config.yaml
activation: "squared_relu"
norm: "rmsnorm"
norm_place: "pre"
positions: "rope"
batch_tokens: 65536
dataset: "wikipedia_en"
Each number is 500 + 40 x the weight over its row's rms, rounded and kept within 0 to 999. Layers, rows and columns count from 0. Numbers have three digits each. The size before them is the row's rms in percent of the matrix's.

# layer 7 MLP up, 2560x640, rms 0.0421, rows 2019-2125, columns 384-447
095:494473461525549532402517500519515502516509457473553486521522531557472492537473495484504480556495530543508537471511494577517461532520528495508516464487501525522515476457503507457484565488526497
106:574539580526480511425559529499539578490512496478560526435503513518446529512557544520511517489424477509521475443496547536455423474414496426475511476520488469474454486472510434471494514551564454
088:522516567524524528488526556512504486589520493441512494544478497485427555528567499567472487513414506491476498482441477538517575477567495521415519443454485431552483455518463503439507494483497520
103:587474574566555521481528524502519479534458455496505482543452499468498567472474479492507477535512472469526499530454508454543487445502438432484499433456527470564506529494497414529455485479547507
109:471512518546482499496486454449527528597509472500480574451442554428512444497508510527433528539473510491480538506477449426535502498466539463597483443507476512506430503470540492506532565557423455
093:561541455475517514481592527529482489537533552439505556443494506536476462493557544495509512530499483465503456484382503451527482586484401467588563511467458439490512431496574499517455514503548493
097:538545501497504524473523551595526501524504511560500475503519524469463470531430540522462478500527450422490571525480496502469578471540519479455602483497456497545481435512446486544529559459478484
111:529536511472512441493491534462489560493487568523498515489468590431547510475464553521497535531378465442451514429396510505476440553429550436478494480404501481464468439480466509558421527496563381
118:477562523483518495482527451480544527477471547454470458507462521491415474562539564486503489598444524456514541525423442536571487532507479501492485437501448455448508501441545474505513510451550503
110:522500542559521441522552477474498539524479500453515414466554606520452513452440509446454491600521424419482574490429522546567452483535512406501461501488568488470451474453447539558523517477530464
099:546515549549497556450542531497527489508547467541526524447422522542511475480559511517606487532535438482509614482507564424535477470554549425514629441475491460503528512578518523464474544497413515
107:490465471486573479488539506482395541507499561441447483535522484513488525518525492501418486560516419472465476481488447443493523432434513431546482489436476465538527507578482524488551544552500437
104:562489437549507464542540453479490483507449499443478486513436526486506519521521505567437522455515436540493464530542493488550444503474444491568538520494566503527523435559495492582400539489478517
098:532459559490460487465494566515487540563488495482535552517539498525497470570505485525552512491512460441545523543531488433504522451490551514474504547527527521514462460464556492521555453495552527
104:527439569557488551465589452476530452496519509516448531492454515439429526459444529500552527560397435478468459546482485508552523522468451485551516461465489435525491513487513493486548549466587475
091:459491480525514506510519487552549526548447511523509573440553462421505535486464534485484509500544495480488530550517431463497523458461526467516512480512527414521510468466462442537514520516523554
098:606491509527494462586548500493476498504487498497573437541532587545505495434549472511466536572486461463497481513462643497524449435559491445477511515468470481442514527529571453517508609564498450
099:502501502493509495572445494551538564504456477534540527526479449434517537520544495477568533595506480472504525477515571524522524522513475473563484529470546474514464518456569501514452573511469555
095:558464479463466553529513504530456496577476444463461601452529459491442540522559511520514529497450519546529463554529483586531465509519587463563563457523554550455418519437561456428519507531545497
107:524459569538505539519428491368498520523492430499438469460544516496510496463472552576485523487535498472511481472444468518449502475472458504467469484448506493462528479437539505462489549514434497
103:538533551525505485538459455510526465540529463503457498537596559501505531522464574479507536585432460470436455559509463502567478565511437520511505480452556532524503461537499537517535554515498533
109:498517483510518561550512529551439501480541471380458399572486533379486546469557594521487499554483539411512477525452464516559499538535444448631562483414513470476517505449462474524495567519481473
099:493536581566476438509466497486512510542456519506544544572551535593476485547563460448444410531454442502506555508454533495478464565500550468474483494463507443494422460491454486476523525463454425
092:497461456507513436492451521502554556608470523527449486536519550479451476418515443545468534525455470483482507443444502504543445514498388540443433497500500473476526535471525535482560432502501500
095:523498508471425563515470593553477485548476515422483461566457475507487545503532511513564445510502499490498421526566497478503468558439522495508568489545501530485461506492460485532503566526419453
111:575472524521554546524522474552460522472510532496523478486492493450439489509409525481550578456501538495506477589498422554429574464497547525482543535519506524449459537505469525455463529503506511
107:540577444493469549491467482414503510524562460483499469555532501532500528507437589528502488494472497479470500517480525462539471470428543451531502507437437558494463510559446437549524502528446499
092:558526505515515452483522517510546489490496536403517496554501569473527526488477557568579470509513496531487425476461497498483461462459534489483569515498520511568483458532526513509471544534468540
098:522498513536571478492520546533462449503443547556479480513545524448523527454552533560507498507464453400433459552431475519505445435528541505557573452482435486556402518500534438497487533493576472
085:529430539569509480472453506440432511528581537455449522486554527469512522513485539533487537493488477534574473534494442510508461481507453458474479523464560469466512443501462452508466534516560471
099:491461538582560522492498453462496502503461518522463489509523525487518530415525525519512517562489564457521552454538512497536481489467599492461552527550506507509498493533452546471518503506484520
091:529544499464537469450483510567471549450552501469410517544546492569426472563517490518490527509426449509457480453491498451585520483483543484473512520475436474401425551544458456532510528529465474
097:572500506502500548550461475517536531529580503444428488498558499522529553441500539489526535504510475504552507564504478416490509483430426534456485465478517484477499479459474444454471523583515480
111:547493500527545441394505553546409545511523542467549492561527516460523459453502543470486517528450458500488550481456480521516516509465452484538538513491587490519536428441475508489587500503545499
101:488480483507492421457496506570564528492436424429494547539487497508401509476515492515509561496541468488523456487517435429574455498547512532541461479539536469486420562427518448445514491527536503
093:533516470514528489478537473479518521483542549495507424568512479494490483508542440506460484581496445485478493429525481437537475474496474523510535457457598453513501420502489483463495453493463556
099:532462478515541427529582465398542525475532479528517444524450551474426539472444530515455559509430480504473483481476470469532537475547440551413531481461525502460486500488491475604559521578526518
095:504515472544521497457483520487568463468491508483471459485462558496480460508597502487466514443474547495474469571481549458473464451551463519560558518447440473534505510510443517464506597570549512
104:578521539475519460543498456538471549458520473455510463547487456531486500580465539459490501523456571439512420479486489486514501496448628475461484508516518506479469442453493435528534530501443452
102:504448487552541545553570387482479510502375500454450443448503453494488521449520519521557535521422538487481513500503476509525488528475453470496459507492494443507467450501550521504586442483510475
098:530544505566543540511577488467479583475573570494504511494514514444518529464564546557475534536482432482485532500476525531548472476551512453564525501507490465479499481554484463537439482501483481
107:513511503513503445454538466506470552495462534455531509438452452481497535481505487567484505563454429466435526528519494461482443468468461559516435514477437488486440515571483531459539466506530481
096:443504451517566485515536528469566490526487574514408542532522491507495447499475448511520484544474544537535468517452520485485515534503494500496502518501438525530461513500433448526509453551539505
096:587536500528524465548566541447541571636543541477490465573477574512522497498525621639505533521557528471476508480535517496450530450557565466459486488508516554517461481422471499541556525486428522
094:434554497487607454455503543492513501558432478502467524455514471484471451443448460418444559571500557520369488491522516537576519502448509521523519474479554536537445533454434451525499533573422513
106:473537434560527490484471468497529566525521538427491434479556529490527498531465466563504497535455517509430473495473397503539565525509516450549482495502443544444475488507478490436540473471496513
096:484451491444570500465483486559466483515460567510542462478463507497436503464465529498494435535455444462486508542470519596424391519539470507558533510484513525492500429477418461529531521562443486
094:495498526534554504442493504472481563479413553512407538474540483537518415441464468522527520528454463464511567450501549518407418529423401429473473515493502462481506481470481531569463508540544447
093:462447539473483429415492472454609486521536547367536537559507445488439475512457564499474539446557458505538506508496505476432465511450442430563531537405492503465533443520468489505500515519455526
100:520459488505592414467433443515462520522506487471439456594483508536464499440560544515453531501506458477529492481524520463523501485459479428573537562494483463489475502531561558447519589447562431
093:553534485486445492491519466424539521526506483508458516480581475428532501439527534473535502573596449443546529478484473532495506532531466456490541474454511462546506417464534502525447552529443444
100:497529517555501462497506546500502466538507542500547497502551447581464492514555457516508504487491508525515505522456497519475519501484468507529546430493564520438453518448485537451520504539501536
102:460443441551497524534505494473466569480470591460520460463588527533429507540471570460525476520517474485488473514533468467490426557546491461535532444526533455494409483496495454551502520491505518
111:585537578466518453530548491545417605600425461512417457541572562505539517459519425585502451466426484435508457512425423557491498501480585419564552400537541549480442494523522424572510522503488522
108:513449479538540490522518487463485417534470474453513460528535501524474546492461483499501451495467503549461467496507495518554552483470479485492585489466578533525491520508494550551431519532443534
096:593563420532465544464528490498444598522479531430547527508505554443414521557495544574469481538522486490491460481419443449549497448515474531530553471507458482483459436496512488500520510481553406
110:535569448483543549515546525555559515578534575516450554463554467469463448536522564474532538567534524463546493530482512521583460496553524479568536500513525531526492447493535470513460501519513535
100:536458520568590508455522511576508524503470507511433523453530513546424557497504534529506506437533437532426496498419536524545478492489483456521515482501430411406492523449507502538532475562433551
102:495573472493528447535507568489498487493499499496462448504528530459493545477485565523506580503522476474494511489487464507509531498494518515502532470483559491591513399539449460510477475518474424
106:547442570546475496455528542478473442508430586452571435507493442474448509528509570478527516559498550528507519524555480511467529465513567550492504496501512458505471440497515460520556528492525502
097:497494528582495447525455543505530523521586535509436493565580456490517537486503579565493481464499580445502518466487507556510475457486471544455528457482465479530501487582476497541519467531496510
111:471481464508466436524560458474416571526500514494491479537471500502478488498485539506402549489446462476466469460423407487523478504470450523574500472508522491470485500503515504468533519518481502
105:590573524469505489540468497522481524523441487496516561502496504435552431541569506471538556576466440526462497471464501455441546455522483522489529477387518518559491437493485530515474505534506517
097:523551465493529485516460434624451508529432411455532461521483529485481484571528499535494441491572490494520491557438497545519521503491505534488585466476563561517487448485558500512505476513447491
099:534555541492528505493503438524492503473550514490439503513434546521479486470553597538468482496512509526534433466473507471506498490536453494493493498482475514481495487445459514486496492491529547
097:548560555555467438540503563522479512495498450549515457485437655529469489540484523556530491487510502464511488509544509485500455517436506459520553453472449482564465540478535435574492538497481489
100:510377545485522509506531558489447489537509528462452544440466450472528536504558523496482577473480532562504540515475468458479462503524525557508497431526529520473470465495501464478485481481525467
109:540504490559543489504502566531527487517524591457453504518554426460486465586477493495402512543459487487499455466527437504529503468498453498493490449504516502487453452527501449478551505496418442
099:508504554532542481522540521469581495504482561472555521591528535450411550479506530482559559484461539500476437441448460517535461424529476446460555389481445441458524421559510487469462476522514419
104:500474503495581517446522505531503553492486487502501539585512558480433513545495534471519482569488509525496484493476524508485538484547478519580485466501524429480561486494574507477499506508537488
107:479488522551516411491514438464484594538573576498461496507529456517492450414559479537482579452514507523446463492434474478524545499541410452506495428439542527453530479464493492513458482509500466
091:541562458511531466490499532449523564564487441418487418511534489518444534496568520558407464516404492463510429474524474523528511513469467462445489556449524500480519464536544511481497430505393484
098:504460578504603465477537491534512497486543498460484522507455469431508461524547513512483450487507479536549441525430492498506509498453474511577459418540496516497458532439550508581578513520524490
098:504537462470577522484467526545523531455534513514482513507534519497418497562553541570455457506543462493505527488512476521518465547578458438470557422486500470474419484538437456554585539506452477
100:483516504482560511461501556518579476472539473512548484551482516472540477478590547542559523591432513453492500495422489483566476482558476507488519427494441498523550471488531504464508544570498556
098:485521573478610452512520462549475549519535471479512473511525499501544577516535515501427455512476448485513462625485495537504504490514476449486528477489532445501514477469524500421516463527454497
111:518507466519464450601522500500508498518534604533513499458460496553474501470497491568416552529444423465460533513517508451586505411533454513523472517525538510543488490470605544482553516444494542
101:524508497562514446481509519480585522565489468485400451491476490548475467518558455479466598435531427460535548496477499490532481517476490403524540485449513503496493507475537540431479505560523470
102:476451538412506442524431470559516468529440548463487483468522529514492556528522573433503526490432488501457492480570457552534462472434427414493526476550441489484451417485518503457542530472502530
095:540534438450510490450467511533493589485463521546483540520476469430461550562514546542409476517467534464455467426476496482566473503518523485430511481462486458556476418423453504549519475482528502
101:607523532582547504577480484466489513597457527409491544499469509462505529512558537609445461491516398450521450533500508378519451535461543467478470436505493514519494469508522494454541461485495463
113:461583517462516484563548553434529533473452437451449393538480528490465523470504561501570526433497506452487513520466473509551489512500516525443569507498503517523482512534438525479468539510532535
095:531554473467524525439487460621552463483472517538440473583538520455454441510531492591433472533457481453492531522406457471538471454476462513547465470489533499493515501499448501561585479507450543
085:481534471497540561484525532513554484572486499490539447488540565517426566524541499496436543528466443455546429536544466506513431546535477457473512473432550457543564447478462493463479524522452567
096:534531507504495549408489506426505544521532517475542481566484490601442519438459575527535503622513505492441463528499476517491515406537496546573501493457505491472566487482529518463465514586461488
101:547475593516469521528572530546493578532512552516419521532562528546499498515508584456542485455523558529521485454491454448484475451494479484531557446409522549429508481455447468521443513497504498
098:499436477544511535505573453499553462521442464515510524449476535504518560461514561542485483514502521451525498475527491432465463518520496479465485465549498522470459459495483410491477539552500512
105:519475551535510454372578541524513512500515476502529580499533581511464459512593548519462481595415452498477504530487471510473499439510543481469529501453540539418500498521493493541534515581476469
094:556524492502520505496540462510566458626454524447517503494529541485491465447459505442541513513516464454533542521405497499505481460542492479500514399441512439560458370471532460530465523519470483
096:532543469497537466495535529515485460496578405537465495524495553532506558493546508495511504495466442491514504535466486466647435484434490510430495435532531473461523501506503435447546459561461506
113:488523494532526474515502473444617459516490500498513449460488535475401462492437563542490479565526520428468490556502445482519552532569495427551475541496516569491525438496535511569473512521449470
111:498520502498509511471459435465400481499491453513447498485490469560475481558572493554526553561440502369477503585397517525518502565442536500423532524522512449481541495571493452474498518486511469
101:531546519484500464567490559476562514504465531428525515549524517508486503453499509491516476480492485508463581552535500473502565492545451458573477508514530485487452509485522471487477490476440477
096:514510498462580549518590491526527526533449482448493555497500469521500420433448496516573522513513535464500514466516472461532573518494513481492605472489504444534508486525541458539489453573426450
096:548560489533436478522537536430517493466429531480464521554503547517474485501485502537495495486543534539405460484512477432519446535448487526573471480487462467498501471428492489469467546512536484
100:479555558571511459552548483513440477491516472470469567527499461513419506439495509548550510494478454531493533528481486479522432402517465453525543503508523396510508510541455523550581491514524510
088:518444501528502545502499498462475492491558466526394477484476472426526506406514481508576528463528512501515517458472498463523482442577531497506547465491446414529545465564528457460541478582542430
094:539538482471536540569521559537457493500557568438394425460526541495470541506480455490500466499493536493543534531440518459470488377466485528498519488538562451526530486505478517466537484521460452
109:489470520564494479476497497466535496523545456500504536525458571504444550583500489493514437521441477521503522438492506506445507474456540473444543493505523459486491527455562515482565512491494513
101:550577490523494529445599570516524495495464487450471519462524533505453496441578518557543616529509516503485487482549466494547443491516505465495491491508569536469461520431539450531582529473469423
108:555526520534464529519492505604487468505420543501426510542486435589525498513437559457493525508496490500476494521483518520486467533464472464524506461489494515442386483459543508510496550475467478
094:411475509459470497488491503544561590478452486515477483504550486436433516447519594509527456496557530463490481569568428575514492499568502432551538500430479470496537439430495531518428541507440478
096:506557494539503501441465486489456503549472520516484449532472505502471450423513494523529539484429489532491468491494490469535505486547453489468535532426503481458514451461512483602479532609470538
104:525511470536533542464490519512584580441490558488452477524603521527483493492508524451420535529505505489488460494540486489571498494488543417475554508519512515435539539483443532451538540537572552
109:512496542496498521459464491481546484503533509429522398493518489477479579499521552484492487571505443480532494552505490538548457470467491461468562518489544527499514504554517450483502500564594445
095:464448460480529534562510471526549390588463511541537481505571534469489528536463624535534518479516433494485525475497498546478503496488524539460553548458461465498494479503475531404491548487443365
088:470544461470483475475590510472451436525509487510511494467532428455467513452514482506538476534497500442484501453490490549519494499489552573468502516568528488453519544443548468463464626489501554
# layer 7 MLP down (transposed), 2560x640, rms 0.0384, rows 2019-2125, columns 384-447
098:571506423501470533515486474491497460521501523500458534519503532492536511512508559565571466536496484468612481465501450394521472474500412485604536496448522459455491440480568491569509552523528446
106:520509506435485496486548518545490510509463432487488527459505510531432543438478509469496505434509471478670505411468552469523510534543480489573499489504446462509443491438472519550491465536531492
092:490458477451528431513498572508539476469494488487495529527520518521501490511545458482479537488503437491399497532447519572547518501537493497515477531489514453537513549522489450506459468493569548
100:497498414522494497498521499541467499490576495502568538485491488473503521511504482519489467496483518566507514540531467501466503507481444566541485470489493570484495494544559579587504465449510487
111:459485536489506478517456569507439476508503507504538505505522478534553537530532570496534502477567540562454462539493514470497534499471516500519487530527565426424500465424539444513547482472478515
094:458444475497510478498469575517478511525511532493444469502408525534509454476507498513469480490419500495563516496541505475430463503468470515506500563434451509494519555542513455529448488537511508
101:475495514505515508469541561483506486499566515479400513509469452477572493532464470484534547558528534418477481565517526518511593434533466522406535520470547534459383459473541477483505527453464560
111:451449422512499470494543478501530523505479503486505519433438424512523540426494484511525518438470516483534584497512503507543479471520526505630506544494555454507445536467484504560498503487594495
112:561560448470445552488569551460466467478513535508433479522457535472540548546544462459479521525457516498488552500463485531512462498486495441505506538440506563461542589478486492533522465512445479
108:495434519555531493488504477494509445547545468501481591462520464475491455492430495522441473475488562515521515498501510528485448456523495457523533499422487524487518594507538478577518476523445562
100:472598596492598524454526535518520464469481506501467579508494490547501598549448511446498527429555496544451585493462540415529547482453553518595589511478522484549537477446500520481511467495487589
099:563496559535545533456510555548439508476547503521453593498491473496521424514506455473452479485542471461457502509506535454462517487550444528603518509496511484541511533498486539457497479487521575
102:511544506460524513515474534537400450460456534541504493487519503527514553552447494526477519513491459525475545474492516524542463546527472486496508483523499541528533460438560492505447488451508527
100:550421502517497410558547499506514514528497472511531501490443505523509426541455473462483498469576473550542504428568504555519553530526526529488441538511540556506504526518560552539539503482514465
101:561464486519508520509540501525437441493474473457447547505460614477487558466495464480495528480507493514474512456552437508488457506505516486507474439504532496547411474513530519513486566487543522
097:505519533463517476522560532515529524526436541495567493433533480552548461489490477486464480563567537584458513493564492489560510514419450505514539523543475452515454459496476459448500526502496515
096:534536518451510530454484529494451594476457411502549482593535466488517531469445425465484479497534548552527593473498504533491548485504530550480468528510549499543469477454558464517461512540480495
097:501509485468452531520455510525506519466469549545489495528504581505495430507463534511424470435462574597477541552521440529475569460501572511466558560497585487476552524510447477530533442503509399
097:555490501499501512495472568512449502506491499544492478581467480521565472443478532507510525480538476522597475443515475442454483457461492513518456477512566488398448498521474547511446544524587546
112:519492488429492587573512559444398442492562424484494447466522554485504572482509474463562524464484488523530534422546514506377496499451553511482518435505509524440529514486519548534449509443488523
101:548533539519475519500474469551489512476494551461564507500517561517581537547508504448537467498535495458469518506515495450538554495525526467570467532494607500541538530474525477477535539543575461
101:443440415484518550509468462487373511501468499520483505459484527396483525462560567529442466561433529358520499564513479468535515548542525488537539512466472548508470483426514521509485598503511518
100:500494447530470480544557441464577471518467585471541454523531503437487523525463459510454495546535506473435458559479459496433457507521461509552527502460497474446523509518522452521530581511456472
095:456564466443521494546483499471468529518460515451535483557557591549418525523575425491516462550504494497562546592491460504473509465495517443480467484543542524427448482502486466414503512438525537
095:499519425464555547497424403457542497442497504465487548530495487544523556558473410527483498546516460476527513581496580527355502519447485498497468516558510521506439561527519538540417486496500436
103:585438504517387502569583490472578528506472462592464445503423430570593507475447509488472504473525539450514546478492550480443509495513538571456547442539475501477585582453510562459504509524452465
104:456481495507487561548478443441483554566534547449410489530495455531577492437453539572535436502486527559521455568529608464510479538413557460597525485443436506547498497563469468524546563524426515
096:459527565480471510498607466483502537501502480433490544501524545441515464481533456467475388479503496512549580442535488519488509429519537500471494557540537552520502504503522492487464518614500474
097:480532464553562555597457529480476574472460557573493570502526513513491481498456486533550439498520543505504439544487502524435563565523480479503457536500471528557429534556520468486470485442481508
093:505472568472476443489517483441560500551469551505504502529455493529495441497521497532483505501469544503757569451520498475477441473493540491544518500530561483499416464518504507543518490544481524
097:540513503492542555503462480535471538447543510475513568499494497423532505532528502481509538460535476497482501577507433522525442569433527479552547464478461491573540539461474465497506500440554545
091:507646526518487495503465567480534486442508468546566503449527527495509538593521494465489450536511508590508447451457536462558509506529573570558496502474424502462477488468548513525468516547501471
100:553485571508492503524481507487492474508536448475479400530547540543557533454514511523511519510491496486568514478527467495486562520437519484485407580500529488455473493530533499456507497453534507
108:524480581476465518525501552569525474535468554446531531516532518477483469530463471446500505590462526603454430506531472440478576524472536489516466552459473485419504476425445523475441527473482480
104:478514536523517459542537445474495547528510500402427470483542434508515519511428397528463472489457494480530472442480547587441474497533480495507541503503564592469517499522495446526513437538457506
094:573507518526490469498572501530496551489478525483519509499502531525471540461460439480464529552467535496515590480484476547494567490446502479505499437556508500517504468425481497564558420464493533
102:584538532510429502516527498481478497518516425490506532525549535440460477496518476542496433518516573559528481532539478458496540456477523435555500438608536532514474495464498502485455559511555494
095:511523472492541553501456559508541457451419514484539498546465483436593598469522529480419518488520558513484454550522454461513465522532464442416474540470488446513472494499500554474436508532510485
104:454523546585482500462471450525543507482434552489523521462522457561518429461454429488496469542556485438470561480468549445452484479453503488535490485524530535409489495488502453517531393506523506
100:510537534505529533415464484493510472558447540479510485486509464525578500503494493505443534473458506412470485502525508449517548497516592468458595535459556554529467457473539406479528525470533467
102:443501488498512446542572510507512565517547490493487558422532471444512523483544484494489535462509477458489472456436506496461493399516462462587471483514431425459553452509510540555495460581542501
106:521495477431465452543556510526518485503396478426469535441537455526515497545537487555538473532495550541429525465470442445516499429497565506496467508598489469531458454478503510452483516497475575
096:546518488505434505533524476481479544545504483458573504486537482490529446479541532458496426453524495482520486539501439553452500509547502495500463446463511469458523522477594532497452502510466495
097:474503531384576434516506600476530497536473525526448519493439495518545535440463528484487497533555512533473455472517524501525489481593497537491498495499575511475458485501439464519480484478567536
095:417498526523571481538549500551470420530462499519504514533563467525525441455522513506508506512507519512578516502521452396452512494513500527483457458524512567507465380470476471506463446520502515
105:504506538445599474465424549470499556546498494471518434467496612511430503483417495533563440467453472598482446493530482442491539446489477485463461534474502518526554416485549467478503444446475472
099:441487448519458513470409497413497511519414498456483493564521517480519480506504469467536527465527404491502525456501497595442492513448506465464515502482526579412518503512490522569518416397472474
096:445495487516449509497485532541467506524574524549555439503487512514495483445542543490541508472474497488572544525535525430477509536573512476523528508482485501494502541546445474462513485461549497
097:509427502397460544526437495533492502506537549518475469436540506532540519527489496468527441470552492540540467486499510436543486473508460460488495590516564460464525500482469460476482532486497517
099:547456425521468521554571546499529565501473530461508537469584514483505538482541541477524453503565610531576546504482509551553532464543491494470473461512606522443507511515523424560450507565430499
097:536489493442545497493538505460594552542458491556507439489470513450442497501488515499570497532467518519516534524548571453536542483536484481519425515476512509560537449500515557466461454521524482
101:532525564499467519436488464460480542511503514456507518575494542569522501515495415581504502465532533536533542519506448562564528518582503424459546510558516508458530434488526553488534503484481538
098:419479505489401518543522537434487525463501556441497409486505477524483434478504522495535458477507430461426475518549513530503514533505543494527417508462520509481478566460500504453471558465491516
106:526503493517479559589582509503493579537523455515470428528517513470560440490509577563499440535480526521525473422479476528459537509479446382551467515489509518490484500544463409541505459534454539
103:469509456513445544612546443480437531494447488462578507515535519501484440557521456494469518535496554553487523484427455493496516565486534507526519471406510550397509449491483525544418538561473459
098:491458577494525432492512432474510487562433529489599482453457500509501461497492515481485406509521499587389456493485530491432524511478473600434503501468482503537490518479512581511478420463474407
102:511468496488487514492544554489474557500578517545529524489451470517558444534493504471476471492466486519515463539485476459557490492498536475511512456493558490454530429480487562469512468451534507
100:493520570457475495460477461441513467546517540541455487460500578488451511574508522487458535487481505513470557523468605555508528466494523538469462594442504454474474455533487499533479501475551538
101:437401565481541460523569511544454486477537517516453525531559485500465552533471536469474462507495610528486516463425546491457494400481464507511497530528499501536557485452493496450479529488515471
104:481562440487577473527490516520476508467475480483503473462464545413570489554532522505488515504513528507465471465483465523521459552476580514584502539550561504473518473467478468542525527487562543
097:424535503526481419439498520520490540498497482532558541543555569496546508486525453473512530513534628473472537467489520499532546491527510456529487474497536443511510544457571594504384518520504520
107:509475489481499488454484437434457471490455509526502492465483413507498581505479472436506521465472442480500535476555455537544524500489609557529473553574557526532430464495506478476548515438558536
105:502534495514469482471455512539568521491506530564528545526535482564503457491479493486482530556475521379489482513523427469449499439535489496440457505498491458495481486501491428475523533509506532
098:537463466509450568493559518404517506495538478514484526457485501521588477537479418496522420433472517523516505539467509491572533457496522505481516547459550459540479528557536504549480441530495472
100:434498490490423558591524518519514542490560506459475451443478448538506451499425539480460496537474488496498488458589582549473480535518549550505432542499435527593498575449532511485486519474546544
097:459448400468544537503476441454587453542499522485491463441586446468521458493447558434440568530477517482501506501526496509494548497509550535553457511548572437483508422505435523467514513562479456
098:479471509486495488445430529512565522564477576478444472508526486530457435490534528518474521501470455558546465477510495546487487522480509468583532500549550532573429484492530499490534535544486534
108:492500500507544525469451553496480591512556508560455540580561503550486496525444474470461543548465527564501497491450561440524482522543494513551479497535522579531476492443502477556554491505478483
100:528459535537527445455487508419502432453518497421521512519563570537391515507530515516548564540533491532521488448553500527500521451482541525529557525481533511518504511536448530515460513533531471
103:525542469535450463608607547529489492454459468538475550498495496529547477472565492483472462489557563582480535536497640493477563468557519522524508447525565467539528498522545493521517471555500539
109:587535574478510515545520466527523503491523480459482409464494477516484512477479572524491515478458453570510473528492474476474525530538428523436502466499574537422470441445466518475487501494551517
100:582498482450588567517468517469475485494479478496393547491493432524503535504467523484472501498522517468572496512508565573504485485443462492495488488477491471515674448509571467509559502436554540
099:507487561453558463468522500489431516457446564516496500545442545562484461451523519542460441517511486465495494447519577522499491514564495461486421463477557489565512595519593491522560567427513512
098:492458516439492447466537430532507564529545534499518463470477534572465528476469542544506462596524479486552443422527448471531506508496535449514449558493503488542438505472483478536571474485485489
100:583521456485552513483638572493498474463506515568479499539512549520517529580515556461482471421481544510535510508484594530509512416475522439495466518541528561478470498490547526504520427539475514
094:509498505465551463520462541512487582442453457542489477491492490443526558486544456477450530505526490468548397571493530583481465499479490508515489515465562507466571526510510547488473488493527572
106:513492481426443499496473540462454485532556485521505490491482446515472435465442502578603491478479450510499508475563467506507596449519525537506550390515534513506531454481537514424601525514384508
103:469492511544591490549442512478563477537418485497422533440459526466556453505468494504535522489495481481533481521491518567570625465578528522548468504470561537538475579516487477540486449461454440
101:484467529473556588486527482463398555592484446510522494518491519499466552534500563468441518523585487458513532426468476469510512527543603421493501496498527509442417388426524531494593545529498438
098:516484536450518493461500471438507536496545475545514546474457564475423530551501456541461471490541591447471436489456528404527513456462500450448447459459566513514470469481488536435456451441538476
102:535537544512558510530463497588499519508455487502471531448494454490516554464556491481477454458566443519543475522516489509496408481524509465507536504531499526512583513494523484570567468447521486
104:466533503492515509549533494432494463536474426440496495542508509530517480510528570413577469428474469548407535554494460514498503454495478511464521556581493525490572527532481509474535530500527459
096:513504495430456529481538591494534526498537488485534452534462474538548479530533543512511518494548495510504507485497463502482444521495466515468475566456525516465519544524568471518485527506515578
097:519534471461510496450456508506475502518503481476498520447558467519459561519484505503477538535531501522606499547526521499481527483488458539510551567528549466525546443484501530481456472503543533
094:504480536438494496519523518510504530506546421531506485483516553423451553520525395473392519525474522535529497416469485430533539478494525480523467496469539518496506546466578542522532454522480470
105:577481501537482462517521479552447524530512503468477505470533504536540491473530441519523470489508513484678478485544496527404465521472469477479531501552469562499442508523519522534501477505517529
103:527522505520532510515454447490483518569540512482518479524540510482422514452503489522496497496498447489614445559504515485490427414452422444565456527499523507495524505467553458524439476526527433
105:495509455522505422514525536500445510496547515488429575470490471515491524469530531481476449508468534505470473538475484505456446434468461476461451501514537450518513573499467529434518468442444535
099:508488548510474551466442435519494485548500477452544540494497495489492515483459490480620521494537535451691518480504478507487470461519576472464545484500507503486448463478545446495505544528496505
095:547480514517510515508449554484520523510443597484502505555472503473494516471482561558446481514520524545499521513441526501462495509485610463474540434552582523424499565455483534473564584515501540
106:482558473520495488576559420414443483429463511439531516471498491410477462518433517489473508475524519484476513537466459499491586515482505479624467499493517497478483439460476464530489468503534459
104:515488494550532540480455556481537381478499497544430538562516469505524528550489504508554464496475514519491445550440456532510462438553562458499553552608509563490541508465547533457468485565527533
098:462546491485444476483536598460554450556493562565513490448537522592423512529549474538535452522435522533494560515488488532496551537417445523505475531522530510544477516512557461502465454459445547
096:525483543501415495446466526477487499526519561472558465487511533526499426403522516554451479473480452571566495549458526551478504510499462468517599581429519490452510507557511454463415522513420489
097:519485493475486495455537608512486393539466503531430435464472518470476458461487501506486430481600456498477508491497535504518548478464514596519516518526498512575495402464514543500513534506413467
098:400500494469489510511516517530485585548502534494481513468514387543521461500518489551472513437478500555471469458518500473476465469478462522512513480499452486564527569497467492472576451470469523
093:451493529509515468484461564443501467536489443547497494506467505501464558446535537518506454513508561524524494523524453481527437516481465538489478534511504494537498456490534501472512425507507496
093:570552483549471458547410503510509520503509484530487508470447477560540524508543447562475487557469459479480452559489424464529467513488466452536439445473515422485502539519461561451549487531492499
106:491509478535461519536443495511505523584528513515482551541465450458525467506518423502634440439489507511571541515469457461537461516524573510443464471563551529414493552520484408489539511553511507
100:449410472448522468479600518552605548442508541507493530456448452514471548491454509569513468481492511578516478475545488472514559518553552490445515477486549544464508475481537484519502611462496483
107:426534474464446571540531469449541454481530412534502531411508541557532503505497459509480493418400458517455566493484418527497474531485449497524527474530461472488605528486474523571491466531475485
096:472523539471558448520506433515564531539419462527539509536540458458452475494487493473444458417577527466556479516557544458507505555490573534551557539497524459453501444473503483445538531464457508
100:521571469520496515553526487435540446499478521494589530495543490524487522526542535479442471532559509545533548512473501516500483452501470460387467529507547603383494451497620437542537492594514435
102:478498487546550468537457582493534498455489510519460516524493483518504489469489445474470489496492479477520439496478454468437461531415588496532532573473532487502559494502494496512549465456477514
105:486537464542493486498516537501523548422505451433458541498476467422589520567486499491441488500523489491485417471494494469489479484485487502495497461556512521471530513542487550552507465449533518
098:494516504504463550510445529423481510544527497470489555437472520477494496474526480488526595410536486508454449549455504524568515502545462452509507534446551453501539501478453548468580494545533538
084:507482500456516526482446501456483547458508495532530500479486476549488522533530543558551549492502541540500497472430438475462474441491528520546500481518498445487488556528553531540550519532497452